config.toml
n_layer = 9
d_model = 128
n_head = 4
n_kv_head = 4
head_dim = 32
d_mlp = 320
vocab_size = 1024
activation = "swiglu"
norm = "rmsnorm"
norm_place = "pre"
norm_eps = 1e-06
positions = "rope"
rope_base = 10000.0
rope_fraction = 1.0
qk_norm = true
attn_scale = 0.362
bias = "none"
tie_embeddings = false
parallel_block = false
init = "uniform"
init_std_qkv = 0.0361
init_std_o = 0.0361
init_std_up = 0.0361
init_std_down = 0.0
optimizer = "soap_variant"
lr = 0.006
beta1 = 0.95
beta2 = 0.95
weight_decay = 0.0
lr_head = 0.00648
warmup_steps = 40
schedule = "wsd"
decay_fraction = 0.919
decay_shape = "linear"
final_lr_fraction = 0.0
batch_tokens = [16384, 32768]
seq_len = 256
doc_mask = true
train_tokens = 137600000
steps = 5901
dataset = "wikipedia_en"
Each number is 200 + 40 x the weight over its row's rms, rounded and kept within 0 to 999. Layers, rows and columns count from 0. The size before them is the row's rms in percent of the matrix's.

# k: layer 6 attention key, 128x128, rms 0.299, rows 88-108, columns 0-63
# q: layer 6 attention query, 128x128, rms 0.295, rows 89-108, columns 0-63
# v: layer 6 attention value, 128x128, rms 0.326, rows 64-95, columns 0-63
# o: layer 6 attention output (transposed), 128x128, rms 0.313, rows 64-95, columns 0-63
k88,093,186,198,229,241,239,137,212,131,167,225,250,160,151,165,189,175,176,195,225,207,175,246,176,188,201,228,193,176,286,225,239,226,201,235,180,166,171,141,199,183,152,204,161,168,240,184,252,221,247,223,187,155,185,237,134,177,155,142,150,187,200,299,179,151
q89,084,137,224,229,174,213,221,159,246,137,249,126,187,143,124,220,152,146,188,175,166,217,162,178,147,198,226,252,205,190,264,170,135,252,157,173,264,186,227,225,118,196,206,91,223,229,166,251,185,151,204,180,195,250,169,219,222,231,229,165,250,238,288,239,142
k89,092,192,120,189,203,247,163,180,175,211,193,216,267,178,276,187,163,192,215,202,249,148,286,164,210,240,169,215,188,188,237,186,202,207,206,194,167,204,240,219,226,147,218,260,181,152,178,195,170,191,248,199,273,178,170,260,118,169,230,255,193,202,125,166,242
q90,098,167,152,256,247,207,240,139,178,200,211,197,187,195,193,234,164,187,194,192,141,223,218,196,248,134,115,208,152,193,198,215,124,216,281,137,190,176,241,117,208,180,157,210,187,249,251,198,144,205,139,112,205,277,173,172,140,172,186,226,188,213,295,199,266
k90,088,244,202,169,232,219,145,183,214,148,181,221,272,182,195,165,159,179,190,271,219,207,221,269,168,196,179,200,152,230,176,204,228,139,221,225,201,192,239,222,196,241,284,219,185,88,163,203,195,249,186,200,163,155,201,191,221,186,146,238,258,201,179,257,210
q91,085,244,168,229,199,170,229,181,228,238,219,140,196,219,188,231,175,194,202,175,193,217,236,232,198,188,210,187,295,171,207,100,223,261,141,209,162,174,188,159,145,187,195,227,193,225,179,185,194,194,148,177,193,180,241,127,244,223,238,233,236,192,255,229,224
k91,091,169,200,175,198,234,201,237,186,268,240,271,228,275,241,173,250,288,177,168,256,207,169,203,229,223,237,226,249,240,187,193,234,117,265,228,188,186,189,227,105,264,235,180,144,149,231,118,255,264,163,195,164,212,223,217,227,138,183,212,180,212,123,136,272
q92,099,264,226,192,182,192,183,227,317,173,233,151,173,239,174,242,277,195,154,207,191,250,149,245,150,220,127,249,240,199,219,222,223,149,156,203,293,191,213,168,206,135,195,188,151,200,138,246,185,174,99,179,164,224,286,199,229,227,183,220,228,166,159,257,201
k92,099,172,266,207,230,260,132,191,139,272,259,214,187,161,138,285,164,249,207,241,271,153,211,167,243,253,215,220,176,189,268,144,240,224,217,187,209,197,176,254,235,179,165,151,157,107,191,142,213,191,183,264,233,216,201,167,238,202,224,263,156,214,184,206,283
q93,088,185,150,256,239,159,121,211,232,253,136,264,212,174,194,286,254,248,213,237,221,180,204,197,176,259,205,223,258,237,301,182,216,205,181,133,141,168,175,276,225,164,173,245,203,198,201,165,170,271,109,197,185,210,201,201,201,199,243,181,151,280,225,224,234
k93,097,244,228,178,149,180,179,234,184,205,234,215,197,194,184,178,191,130,213,195,192,237,251,201,209,160,199,201,252,168,168,224,224,189,248,282,194,209,233,167,198,146,189,175,248,138,209,248,187,112,220,204,240,190,156,307,161,146,195,230,220,179,211,239,197
q94,089,260,182,219,169,200,147,209,213,202,92,260,172,250,179,133,223,159,157,214,273,147,191,169,188,222,150,192,237,158,187,231,155,204,156,226,130,195,219,244,189,239,276,166,246,239,235,227,212,212,145,271,154,168,175,218,221,258,198,237,254,210,182,182,255
k94,085,236,177,165,173,206,184,207,220,157,258,147,206,203,217,220,222,175,177,130,182,220,213,178,281,193,191,123,232,210,192,133,190,149,120,152,235,178,148,205,187,176,284,141,197,251,276,150,220,292,232,275,202,123,154,182,124,202,239,243,163,171,208,195,242
q95,088,168,236,179,196,279,172,173,302,264,213,108,197,148,272,194,189,171,219,182,243,214,246,202,182,162,200,186,157,225,244,242,217,300,141,187,136,155,146,224,234,257,209,234,206,230,225,245,174,190,238,170,215,136,160,291,208,285,232,217,179,172,170,154,214
k95,104,255,161,170,172,205,140,173,176,92,262,260,261,229,177,158,136,132,188,190,189,280,185,97,224,231,197,175,219,183,184,173,192,230,164,246,250,154,181,286,243,212,238,193,236,173,248,210,159,172,204,180,215,258,195,183,185,136,199,238,227,200,209,226,209
v64,101,134,207,272,204,260,163,305,224,162,180,217,179,240,153,183,228,267,231,200,276,223,168,178,264,136,210,230,221,165,248,145,171,229,267,225,229,205,184,234,238,294,213,159,163,194,182,178,210,194,206,205,312,226,252,184,223,169,224,179,197,194,257,214,234
o64,102,140,264,273,157,202,231,221,222,227,164,237,177,299,208,243,227,133,216,247,232,157,271,190,204,245,165,165,185,194,191,261,199,292,219,186,215,176,184,227,221,236,151,184,207,189,220,93,209,222,170,219,208,184,160,173,252,238,147,228,175,204,192,261,247
v65,105,251,114,206,250,162,203,213,226,157,184,122,212,236,214,186,140,224,197,193,208,238,198,186,192,162,236,177,227,184,172,227,173,206,252,247,168,145,111,183,219,204,242,159,144,168,249,143,130,225,274,187,186,206,166,160,154,122,296,232,181,205,151,192,265
o65,117,225,228,131,250,210,280,204,179,205,214,170,174,253,214,238,201,204,232,196,192,181,194,226,140,207,168,202,199,258,225,201,162,224,167,215,205,128,159,183,279,147,252,176,181,137,277,291,180,229,228,182,189,200,204,205,150,169,237,148,200,207,257,283,168
v66,114,219,240,239,201,245,227,268,168,215,177,198,202,165,199,170,235,225,201,222,225,179,172,192,177,196,230,227,132,111,141,189,107,150,238,185,265,207,159,245,135,292,209,186,143,183,113,98,160,222,166,209,197,235,209,243,273,203,260,167,180,146,215,155,185
o66,115,199,164,205,176,197,256,192,237,228,187,164,252,105,166,222,221,179,152,246,225,241,253,242,247,180,227,229,234,299,225,172,171,214,217,211,192,152,154,215,130,219,140,156,161,179,199,193,221,220,179,240,209,202,176,189,194,149,158,229,240,162,225,166,275
v67,116,230,184,103,184,236,206,246,229,211,206,231,146,230,154,207,178,193,218,265,213,122,236,191,198,202,195,244,236,248,201,257,274,137,254,253,117,208,202,153,258,143,231,178,258,217,264,254,240,228,257,196,181,229,148,178,141,159,184,251,312,180,198,230,189
o67,112,244,175,178,220,216,242,286,215,149,197,235,190,224,195,184,192,270,201,242,210,192,138,195,195,210,198,228,207,161,217,194,220,125,248,319,132,271,173,103,229,154,240,195,198,168,238,164,181,204,273,192,184,218,263,204,153,190,117,196,199,145,184,206,203
v68,103,192,123,161,222,150,214,233,264,107,171,187,200,239,186,141,199,182,200,234,238,208,186,194,116,184,161,165,244,173,193,137,188,171,259,135,169,214,206,225,180,287,274,211,226,224,229,170,189,163,251,218,213,209,136,195,144,198,175,207,208,247,208,236,228
o68,109,255,193,203,199,158,176,192,196,227,223,207,180,251,166,185,184,187,177,188,158,157,271,227,126,229,170,167,245,180,191,203,245,128,244,161,202,140,197,272,95,279,221,223,186,207,264,236,212,183,229,203,210,177,168,209,229,161,197,214,244,194,255,185,155
v69,104,191,185,118,274,227,226,251,185,267,167,180,206,220,241,187,123,193,175,232,172,196,221,188,197,211,196,289,279,202,224,250,211,174,258,146,209,226,243,171,223,189,168,223,290,146,120,157,209,227,192,253,254,241,189,269,145,160,221,178,207,255,167,142,188
o69,112,182,224,204,156,227,199,224,274,251,174,132,211,202,131,200,189,178,179,154,171,220,193,222,215,135,246,264,144,199,229,132,158,195,229,142,199,124,235,215,243,238,184,189,196,142,174,192,203,225,185,263,200,168,169,238,203,156,248,212,199,199,225,169,182
v70,117,229,234,271,240,159,187,189,246,203,181,236,155,234,163,229,225,213,262,244,163,173,192,159,179,237,228,126,216,222,205,225,206,227,155,238,214,161,195,210,195,165,135,190,219,250,103,265,205,134,186,218,207,110,165,194,192,252,173,204,250,208,211,166,219
o70,121,200,214,213,222,185,228,173,242,209,149,209,111,225,235,236,196,188,216,231,207,163,136,204,246,236,242,248,225,145,158,205,256,254,189,227,222,175,243,303,272,222,200,251,193,233,221,286,240,202,239,207,249,230,203,192,265,174,214,162,226,230,169,220,199
v71,114,172,198,160,200,213,226,219,233,233,208,256,213,188,209,216,214,256,250,256,245,293,213,217,164,306,153,214,205,196,218,264,179,210,231,273,186,192,225,128,174,208,224,162,175,164,244,224,175,161,244,221,198,161,241,143,175,162,146,173,172,213,232,198,252
o71,123,207,209,185,209,278,235,241,163,277,180,265,151,168,181,222,170,177,252,224,223,234,179,146,143,178,238,192,150,156,248,211,143,254,159,233,215,216,279,215,230,232,194,137,211,204,186,204,208,194,260,220,191,185,138,239,220,229,186,214,187,175,196,163,236
v72,108,120,185,160,179,196,199,268,190,171,199,123,163,221,263,237,199,178,295,204,182,173,146,123,104,220,180,189,223,186,144,229,259,145,161,199,151,185,285,208,196,118,263,191,212,218,192,221,259,250,255,187,174,217,164,180,181,174,194,169,150,161,170,122,259
o72,111,283,206,257,192,184,186,289,204,239,272,165,192,178,234,240,173,245,148,182,210,231,166,173,185,178,136,187,208,199,185,186,192,194,234,175,217,125,219,130,181,148,266,183,163,203,111,238,239,229,195,200,187,199,272,152,208,157,153,182,174,139,181,173,230
v73,112,251,239,193,153,176,294,161,159,190,271,154,107,218,237,191,161,199,213,165,185,219,158,162,262,203,235,185,230,193,174,200,231,188,170,151,208,173,175,177,168,181,276,214,218,178,242,205,169,154,184,236,155,129,242,191,229,182,181,100,161,215,137,227,158
o73,112,223,218,187,234,216,234,212,182,225,208,215,205,191,262,197,142,140,184,176,224,215,207,177,178,95,328,249,271,215,173,173,198,219,249,210,275,274,163,228,137,220,222,252,172,153,267,252,171,207,76,243,123,167,251,171,174,155,130,198,185,257,134,229,257
v74,105,200,232,130,182,168,197,188,243,100,235,207,250,137,174,250,187,226,269,259,220,183,204,246,147,218,191,179,104,258,214,155,227,199,200,211,212,132,194,226,183,143,178,159,135,222,236,196,199,166,187,221,208,119,240,196,218,222,220,263,153,210,196,234,178
o74,112,215,245,191,258,203,200,160,225,161,162,204,244,169,151,163,115,183,265,185,199,250,196,138,177,221,188,229,170,227,206,202,210,296,104,176,276,255,221,173,137,178,200,281,199,274,176,249,226,173,202,184,192,167,116,185,185,184,222,112,134,156,193,173,187
v75,105,239,266,254,43,140,181,156,189,185,211,125,94,254,186,198,190,198,205,211,205,202,176,226,193,199,143,207,146,236,216,173,174,125,162,192,242,226,193,190,218,126,238,147,218,211,193,189,168,200,163,194,140,186,167,139,183,250,183,166,211,159,230,195,178
o75,109,249,242,187,186,201,202,198,274,250,262,175,227,186,223,276,133,152,252,269,194,205,141,188,230,193,182,221,201,235,215,199,179,241,255,164,223,231,220,163,182,234,177,217,273,183,238,174,190,184,189,171,256,286,217,195,222,198,179,151,187,153,128,222,202
v76,108,183,240,191,228,161,172,151,187,247,193,146,266,189,171,222,197,197,194,191,271,233,177,204,171,219,212,171,128,227,199,171,253,204,137,237,242,193,184,213,181,163,226,256,112,201,174,143,152,188,184,222,181,295,292,229,220,193,244,221,256,180,152,214,195
o76,114,239,156,231,177,199,125,225,98,250,123,215,217,177,218,203,187,115,200,201,191,216,141,233,271,221,237,182,194,187,276,239,267,192,104,249,228,211,178,193,197,218,226,191,230,208,179,177,232,212,202,184,120,220,172,164,158,207,183,141,171,186,220,272,215
v77,139,220,100,256,200,296,201,205,223,224,174,276,164,205,151,174,202,196,169,238,194,173,144,193,240,217,149,154,165,232,238,132,93,219,183,205,210,224,247,304,171,159,238,174,205,271,193,150,139,173,285,182,230,172,166,229,241,214,186,192,210,235,244,188,193
o77,138,212,161,166,208,182,148,208,238,193,182,163,203,247,196,165,136,206,211,246,160,159,158,180,223,197,226,222,194,188,183,139,196,158,206,250,214,237,181,305,253,195,202,194,178,224,249,198,232,216,271,192,242,250,208,157,221,197,224,199,200,230,252,219,181
v78,104,231,218,203,188,262,162,208,265,171,249,232,185,152,258,180,162,239,198,135,209,237,137,145,193,195,161,230,193,199,157,218,170,226,196,253,237,238,165,205,240,244,219,150,184,170,256,216,217,251,201,178,223,276,271,231,192,220,185,201,169,186,203,266,149
o78,106,203,211,175,105,210,181,223,276,229,241,273,222,178,171,275,243,207,265,122,277,203,205,173,181,167,281,209,214,192,152,241,188,229,147,195,168,235,165,156,177,242,215,194,186,194,147,156,297,219,184,114,231,269,192,177,210,166,191,214,172,264,236,197,135
v79,110,104,277,167,205,241,135,252,217,204,186,211,221,205,227,207,180,228,183,151,237,203,203,246,203,177,233,242,169,237,229,239,237,190,236,180,257,140,161,230,136,166,225,208,189,111,313,196,146,260,178,213,186,200,262,276,169,145,177,178,182,253,213,208,140
o79,114,189,246,211,252,141,262,214,221,192,194,222,205,251,165,289,193,233,195,142,216,266,231,193,208,179,153,288,197,210,248,202,215,146,199,225,207,190,210,216,253,185,224,183,160,175,206,163,204,179,135,169,217,189,207,171,173,169,185,174,222,200,229,176,140
v80,105,202,143,197,186,231,211,225,205,223,277,250,184,234,223,247,208,217,244,176,140,208,201,255,130,163,158,260,153,168,178,127,243,148,206,267,207,169,176,217,178,169,232,219,148,262,205,179,239,277,192,143,162,238,260,177,199,204,167,210,176,138,82,223,193
o80,116,249,161,203,184,219,221,191,180,196,230,232,211,187,212,232,256,285,279,176,207,198,157,144,212,171,228,129,201,221,123,194,175,174,183,222,235,210,205,176,159,210,200,245,175,181,172,194,253,196,221,167,192,211,169,215,212,218,143,119,141,179,188,205,230
v81,109,184,266,183,222,177,157,193,172,106,158,219,210,213,160,218,187,244,187,218,165,216,197,268,217,209,204,226,191,172,173,163,196,240,254,253,165,181,162,218,193,183,236,183,163,188,229,94,199,253,217,279,249,177,166,219,153,165,157,257,210,259,274,239,211
o81,115,262,270,187,221,183,241,217,148,160,151,246,267,228,229,245,173,155,151,284,218,160,199,191,194,208,219,201,234,214,191,173,189,289,191,213,205,219,154,240,252,184,221,201,182,233,199,202,225,231,244,234,177,173,156,181,156,238,149,207,213,263,302,145,207
v82,108,170,95,194,212,236,214,169,167,156,236,225,213,136,203,169,172,165,216,163,115,188,209,207,140,145,325,286,193,193,241,173,148,189,193,193,302,180,206,189,168,171,192,248,141,214,176,130,210,185,119,207,275,191,251,225,154,142,122,152,168,274,208,208,193
o82,120,150,214,229,200,236,261,168,189,102,201,205,200,184,260,170,212,125,191,208,235,249,204,172,209,131,266,180,181,236,224,215,209,175,204,181,268,124,275,262,113,206,202,200,124,202,205,167,262,242,138,194,205,186,185,195,153,128,100,175,199,234,192,234,229
v83,097,242,195,159,180,267,194,243,202,173,196,200,196,274,131,271,182,155,222,186,208,197,198,179,146,202,168,229,178,162,160,220,180,164,237,226,179,166,164,102,196,150,254,190,180,168,213,231,163,159,273,160,253,223,188,230,87,139,205,140,213,183,147,218,147
o83,103,188,237,222,190,253,143,304,223,217,198,259,148,192,191,223,197,243,220,165,169,191,122,224,177,106,186,200,220,257,193,268,174,193,189,293,243,171,172,163,200,249,229,144,186,177,185,145,230,145,258,162,204,170,192,183,160,164,197,241,174,271,204,211,119
v84,111,324,227,155,137,193,199,256,235,186,195,151,169,186,158,161,206,184,207,210,148,253,258,249,157,228,221,141,175,197,257,206,250,202,239,230,236,192,195,184,229,254,212,168,241,271,261,270,169,148,199,220,207,243,133,161,200,262,175,226,265,204,200,261,201
o84,114,254,225,131,170,189,251,256,265,140,198,206,222,156,215,173,136,237,259,216,211,204,232,201,160,184,154,235,245,240,224,179,292,161,191,166,168,267,173,150,186,246,242,173,271,204,254,187,191,121,231,157,221,173,183,143,249,211,204,218,180,240,128,257,164
v85,113,214,172,190,163,223,228,220,178,153,229,232,186,170,222,184,233,141,182,200,140,254,310,184,207,181,234,237,175,154,215,170,268,240,336,128,143,178,209,149,217,203,233,197,202,159,259,145,197,161,220,226,177,249,153,178,161,174,252,188,183,168,231,210,167
o85,112,226,213,216,230,265,216,235,259,189,236,194,231,249,155,220,165,198,197,224,217,214,260,192,217,160,98,180,219,207,198,164,247,252,205,212,182,206,185,151,173,226,160,193,254,238,200,176,156,220,204,182,198,212,181,144,182,167,233,253,203,209,259,299,174
v86,103,233,183,159,167,237,231,151,195,227,235,171,165,202,188,170,278,170,254,251,172,187,208,157,277,166,233,152,215,163,163,245,188,131,185,204,224,183,178,205,172,172,223,263,188,206,147,180,221,131,254,187,291,171,209,212,215,207,169,187,154,223,252,178,262
o86,106,168,90,151,185,255,148,187,143,271,208,183,157,208,171,230,227,175,256,209,180,205,161,240,224,196,161,243,130,195,260,184,213,130,155,199,214,159,195,246,248,165,228,277,229,153,206,157,252,232,135,227,188,195,222,216,218,224,162,149,168,223,231,206,235
v87,111,138,141,217,188,225,189,181,263,185,227,248,179,229,218,219,210,156,192,233,206,115,174,189,218,235,190,197,241,203,260,179,165,222,159,117,152,240,222,219,198,237,220,144,135,150,208,215,174,212,170,221,204,218,153,138,214,190,100,210,335,261,198,197,254
o87,111,176,178,125,225,238,125,169,264,218,147,262,186,194,213,248,196,206,197,253,206,181,268,151,207,222,232,189,193,187,200,222,159,202,163,153,181,267,216,183,168,243,214,173,147,226,280,233,176,236,266,186,224,184,165,159,215,238,158,163,218,254,119,215,180
v88,095,185,141,195,227,216,253,229,191,132,134,219,203,233,230,262,233,171,182,219,186,181,159,230,195,182,254,187,208,224,283,144,152,109,204,130,230,285,195,188,233,236,188,218,196,190,115,243,202,208,124,217,286,217,244,166,208,230,213,154,137,174,147,258,182
o88,105,135,159,191,164,215,126,212,213,164,171,164,151,198,243,199,223,210,171,185,166,180,137,177,168,119,176,168,255,219,226,190,93,139,92,170,167,192,242,171,199,243,164,213,173,181,138,216,174,183,182,179,228,203,129,189,220,238,205,269,191,237,173,289,215
v89,105,188,252,183,201,198,209,200,148,123,259,252,186,222,175,230,224,136,217,165,241,244,221,240,171,220,234,264,158,215,223,223,304,169,252,163,178,273,191,129,131,161,220,198,259,161,216,158,308,280,172,229,201,228,213,196,164,196,238,154,191,206,255,157,212
o89,099,208,160,203,180,186,224,262,195,105,206,188,159,285,151,213,210,155,164,208,173,203,241,212,219,215,203,202,183,198,203,243,247,125,201,220,197,278,202,164,159,203,237,195,192,194,213,192,157,183,152,247,202,271,176,143,170,188,172,261,215,230,279,213,285
v90,117,133,214,220,298,173,173,225,117,194,165,200,219,125,253,197,218,271,157,153,125,192,110,152,225,152,227,218,270,131,190,185,149,194,257,190,209,193,242,246,179,219,231,116,234,173,163,180,160,184,117,225,159,187,203,157,165,212,185,220,236,210,189,252,215
o90,116,220,245,243,180,186,224,195,238,194,174,166,224,249,192,198,260,213,160,185,210,193,240,156,201,188,318,173,189,230,179,194,183,265,214,196,192,213,179,226,205,241,209,178,270,227,204,221,99,186,171,231,161,218,180,128,203,179,238,173,251,175,251,215,164
v91,123,220,192,173,171,223,261,203,251,205,161,172,218,170,205,146,166,181,262,276,187,208,218,244,186,247,202,172,214,216,220,223,223,188,83,183,199,174,249,114,230,158,186,219,222,271,178,186,186,173,274,217,168,168,155,144,160,241,180,163,188,108,161,130,189
o91,120,265,100,170,177,248,204,186,178,227,193,175,160,138,260,157,171,165,223,254,231,195,165,211,178,145,159,233,156,162,177,181,187,178,218,136,225,129,197,205,271,188,207,228,237,248,216,220,258,210,293,170,241,207,165,230,195,181,141,197,161,195,130,147,229
v92,096,216,164,118,236,181,128,145,189,242,127,199,242,184,224,196,200,236,165,153,202,188,188,184,225,163,222,295,185,122,186,143,215,181,239,161,254,184,168,159,186,164,121,204,171,141,179,112,194,198,182,128,190,185,229,174,241,182,188,205,115,151,218,172,183
o92,102,160,234,236,206,204,138,187,231,190,247,198,257,127,174,224,220,174,137,192,195,222,217,248,260,223,201,141,187,232,147,216,174,233,141,222,219,158,227,187,243,216,233,275,186,153,123,171,147,220,137,213,230,215,195,232,214,176,152,202,206,246,164,135,217
v93,118,138,173,203,205,214,170,141,157,214,179,247,158,179,184,222,217,181,280,189,208,137,181,155,204,231,279,260,244,191,136,228,223,218,205,292,183,220,214,187,236,147,166,141,190,203,217,232,194,200,169,164,216,223,205,158,168,123,154,225,221,187,205,174,183
o93,111,131,200,234,241,191,204,271,236,218,239,246,209,182,248,199,191,234,187,161,207,195,125,102,240,232,138,129,216,258,181,159,169,234,139,203,174,230,227,241,256,236,209,144,194,294,207,173,195,159,133,199,228,235,157,186,174,172,175,240,193,132,144,168,186
v94,112,213,248,205,172,220,156,120,184,152,230,283,110,227,215,193,146,225,203,159,241,185,152,212,302,221,176,130,164,171,261,177,236,146,141,272,210,220,193,165,220,226,188,184,243,236,240,191,231,202,143,254,175,139,244,201,206,228,227,188,253,204,123,161,246
o94,121,200,213,198,112,191,190,181,121,160,195,176,226,165,228,206,189,216,270,214,218,218,164,135,134,231,242,250,221,191,129,130,217,130,186,200,195,241,206,184,261,108,114,216,243,156,192,168,184,214,162,188,225,175,169,208,245,274,240,200,195,171,214,181,216
v95,114,187,191,157,239,130,194,234,105,197,232,222,206,161,213,212,149,179,220,220,247,254,157,324,234,233,228,156,186,198,146,196,211,215,258,178,173,207,203,252,126,159,168,254,272,143,215,179,234,172,262,221,165,295,172,228,194,172,298,173,199,175,146,167,252
o95,114,186,237,189,128,177,187,269,130,224,230,217,207,187,147,103,166,131,166,195,181,155,228,255,170,157,167,224,253,148,182,200,175,190,296,225,284,151,162,147,172,183,169,209,157,183,206,257,185,192,160,220,191,179,171,165,190,176,228,188,149,192,240,236,134
q96,096,292,254,175,211,187,232,170,199,217,271,217,169,179,160,180,167,161,205,210,193,222,209,113,211,254,163,206,221,175,177,260,197,200,258,185,183,204,245,172,181,216,71,158,188,190,217,208,162,140,228,183,252,193,274,167,252,244,187,156,234,270,116,168,175
k96,089,192,249,218,209,261,197,163,241,200,189,244,215,228,198,261,211,201,278,274,200,211,249,234,161,190,188,201,135,264,250,151,213,206,208,186,204,170,202,254,226,192,228,225,222,96,222,231,207,192,211,217,219,206,69,190,187,172,159,334,200,215,180,272,161
q97,076,246,135,161,241,268,148,185,160,196,240,185,158,208,204,207,175,112,206,176,143,217,177,221,155,234,133,246,223,224,200,219,142,204,220,255,198,245,207,177,248,185,186,204,274,243,216,197,194,151,220,152,171,142,233,201,219,277,217,140,208,234,182,250,127
k97,088,202,257,182,227,216,206,197,197,224,135,162,196,158,176,253,250,190,240,245,203,226,223,254,182,175,184,187,181,194,254,269,161,199,211,244,219,180,204,290,191,153,225,227,166,108,220,162,188,193,171,196,165,250,201,256,193,168,197,244,216,245,206,257,224
q98,082,212,245,208,222,96,156,138,214,230,151,176,232,139,248,136,208,173,198,197,266,207,243,152,229,215,156,170,58,171,249,162,164,186,187,162,128,254,209,208,198,184,212,153,183,218,177,263,287,263,244,189,135,195,196,190,172,228,189,206,190,176,198,202,155
k98,073,107,208,148,198,322,173,169,187,106,249,196,221,265,138,205,201,242,208,246,184,250,217,212,246,240,226,265,190,211,179,229,149,216,129,214,262,252,172,202,223,174,194,243,214,242,222,182,119,216,182,135,212,163,265,129,201,214,154,209,159,186,266,188,107
q99,095,169,188,146,264,185,170,237,131,225,204,229,202,201,214,179,265,210,214,161,215,198,278,144,229,254,158,214,146,146,238,133,127,199,158,219,222,274,309,155,239,229,107,261,126,211,198,192,152,217,266,163,223,302,198,258,180,216,185,210,204,222,172,246,193
k99,097,205,176,163,172,207,140,181,188,250,238,255,184,196,201,250,214,236,142,233,248,182,201,229,197,183,138,165,180,257,212,185,185,156,223,202,203,180,133,299,175,194,215,239,198,154,206,176,180,160,173,211,192,173,173,188,201,117,200,314,260,233,206,243,189
q100,090,220,270,175,239,171,234,158,226,152,141,198,152,192,274,210,190,210,213,137,218,170,216,268,148,219,211,236,192,254,167,280,277,238,215,203,196,141,218,232,210,223,119,211,205,186,200,171,188,142,162,231,243,162,207,174,285,231,188,151,207,192,193,225,235
k100,091,216,168,189,190,181,150,207,182,201,175,222,253,238,264,177,195,211,206,226,202,217,199,251,266,218,167,268,166,215,165,197,181,222,216,261,290,162,239,270,227,186,243,241,143,91,250,182,183,218,183,179,231,209,258,194,241,192,286,193,251,248,210,209,268
q101,097,205,208,201,169,188,181,144,275,201,195,189,143,130,118,162,157,244,204,265,197,227,189,168,212,211,233,134,186,220,173,234,139,246,174,180,238,207,181,200,189,187,178,165,118,166,192,216,200,215,209,216,154,165,191,194,155,170,266,236,234,165,190,203,104
k101,096,181,213,236,251,143,199,224,232,153,146,149,263,219,180,185,234,234,188,190,198,273,200,241,219,177,178,265,246,140,219,222,159,106,160,218,222,184,210,88,241,244,187,231,183,242,224,214,232,220,168,220,206,167,158,239,262,215,166,148,233,174,209,112,173
q102,117,159,222,256,289,158,159,199,187,154,220,203,188,176,219,276,163,209,179,197,245,215,257,189,220,239,209,252,190,164,197,207,194,204,128,196,208,193,206,196,197,132,154,209,86,265,148,138,230,169,119,176,175,284,149,186,214,208,149,286,229,187,196,234,165
k102,101,220,224,201,201,136,143,181,247,217,177,196,208,156,203,228,105,181,154,192,185,214,287,286,218,202,204,252,268,204,179,240,208,237,240,209,197,191,202,237,132,208,208,171,158,192,209,199,176,219,165,152,151,203,195,226,198,112,199,249,127,230,229,264,232
q103,104,217,245,207,199,231,111,228,240,139,244,228,209,145,157,198,200,233,152,157,233,215,210,109,210,138,250,130,254,183,235,244,202,191,252,215,147,195,235,246,257,189,252,189,238,146,246,256,131,201,209,222,209,181,180,207,196,226,247,211,224,195,99,226,195
k103,109,171,226,164,211,156,182,160,171,213,245,259,209,128,189,131,168,224,158,172,237,179,184,216,214,116,204,259,218,155,172,253,196,155,224,195,150,254,261,230,233,135,121,219,172,231,179,198,187,139,126,200,225,270,205,256,241,146,227,221,266,245,204,279,187
q104,100,235,252,207,178,92,173,134,183,205,163,239,295,156,243,200,198,210,236,191,271,204,306,179,194,255,118,223,172,236,171,208,188,240,149,247,233,192,232,228,220,180,166,174,199,167,170,223,235,179,178,191,224,211,172,178,162,208,192,165,207,233,125,292,192
k104,103,162,194,201,226,187,187,231,151,160,246,184,183,200,195,149,219,182,143,194,178,249,91,219,173,251,280,166,194,183,161,175,254,225,209,224,176,252,153,133,124,212,246,234,207,214,165,185,180,258,212,207,125,124,235,260,215,210,185,209,164,220,217,184,231
q105,103,207,220,168,270,232,234,218,270,116,201,213,258,204,251,161,205,218,154,125,198,225,188,178,196,178,262,214,158,199,183,129,268,280,194,215,241,225,146,226,206,231,217,261,188,181,255,209,182,234,209,119,137,159,191,217,230,169,231,184,269,171,182,189,191
k105,111,150,200,208,192,168,226,108,219,218,144,186,209,212,170,173,192,189,218,181,231,163,132,164,124,222,161,163,197,195,180,216,148,259,209,134,138,147,220,133,158,200,193,206,303,267,136,175,221,220,223,171,199,192,203,234,215,259,206,184,188,170,204,186,191
q106,104,140,230,193,276,191,163,246,255,239,176,241,252,199,152,238,176,131,240,127,207,155,251,186,250,151,167,175,297,162,258,178,192,141,172,213,189,244,269,180,221,200,187,253,150,198,217,182,184,175,198,271,174,175,164,126,183,170,151,203,257,188,253,205,187
k106,096,217,160,171,222,191,204,199,251,246,216,258,282,207,173,228,182,238,209,141,201,214,215,212,140,247,238,203,164,87,175,223,208,212,205,162,179,223,241,148,225,197,228,194,219,188,157,174,232,162,195,273,274,256,260,129,267,326,123,204,214,223,169,188,191
q107,098,194,200,221,223,225,174,272,169,278,225,271,178,172,212,233,218,202,168,237,220,189,207,201,164,164,169,208,214,236,202,212,214,211,202,206,207,139,235,270,169,222,197,175,158,196,165,176,169,203,141,210,224,269,161,253,253,191,266,155,237,179,153,247,135
k107,111,209,206,212,200,193,162,198,185,177,265,224,213,208,215,201,183,181,253,204,168,245,238,225,242,272,222,278,194,235,228,225,132,189,186,225,137,240,253,218,274,274,216,149,191,208,207,213,299,218,165,158,265,230,175,192,182,242,217,158,228,212,217,227,202
q108,113,185,199,160,220,189,251,235,120,179,179,236,186,207,200,183,212,172,191,178,209,129,245,229,271,266,254,225,230,217,180,255,205,210,194,231,220,234,164,194,163,212,134,193,156,192,177,252,208,197,137,129,149,229,269,268,170,131,136,239,226,215,211,238,209
k108,106,215,201,229,133,230,231,183,221,258,253,148,204,227,211,185,186,226,236,251,235,261,166,228,254,204,249,184,146,169,179,236,198,239,214,175,289,285,185,245,338,269,233,199,138,271,223,150,171,189,194,181,182,188,159,220,292,216,234,199,167,191,212,236,220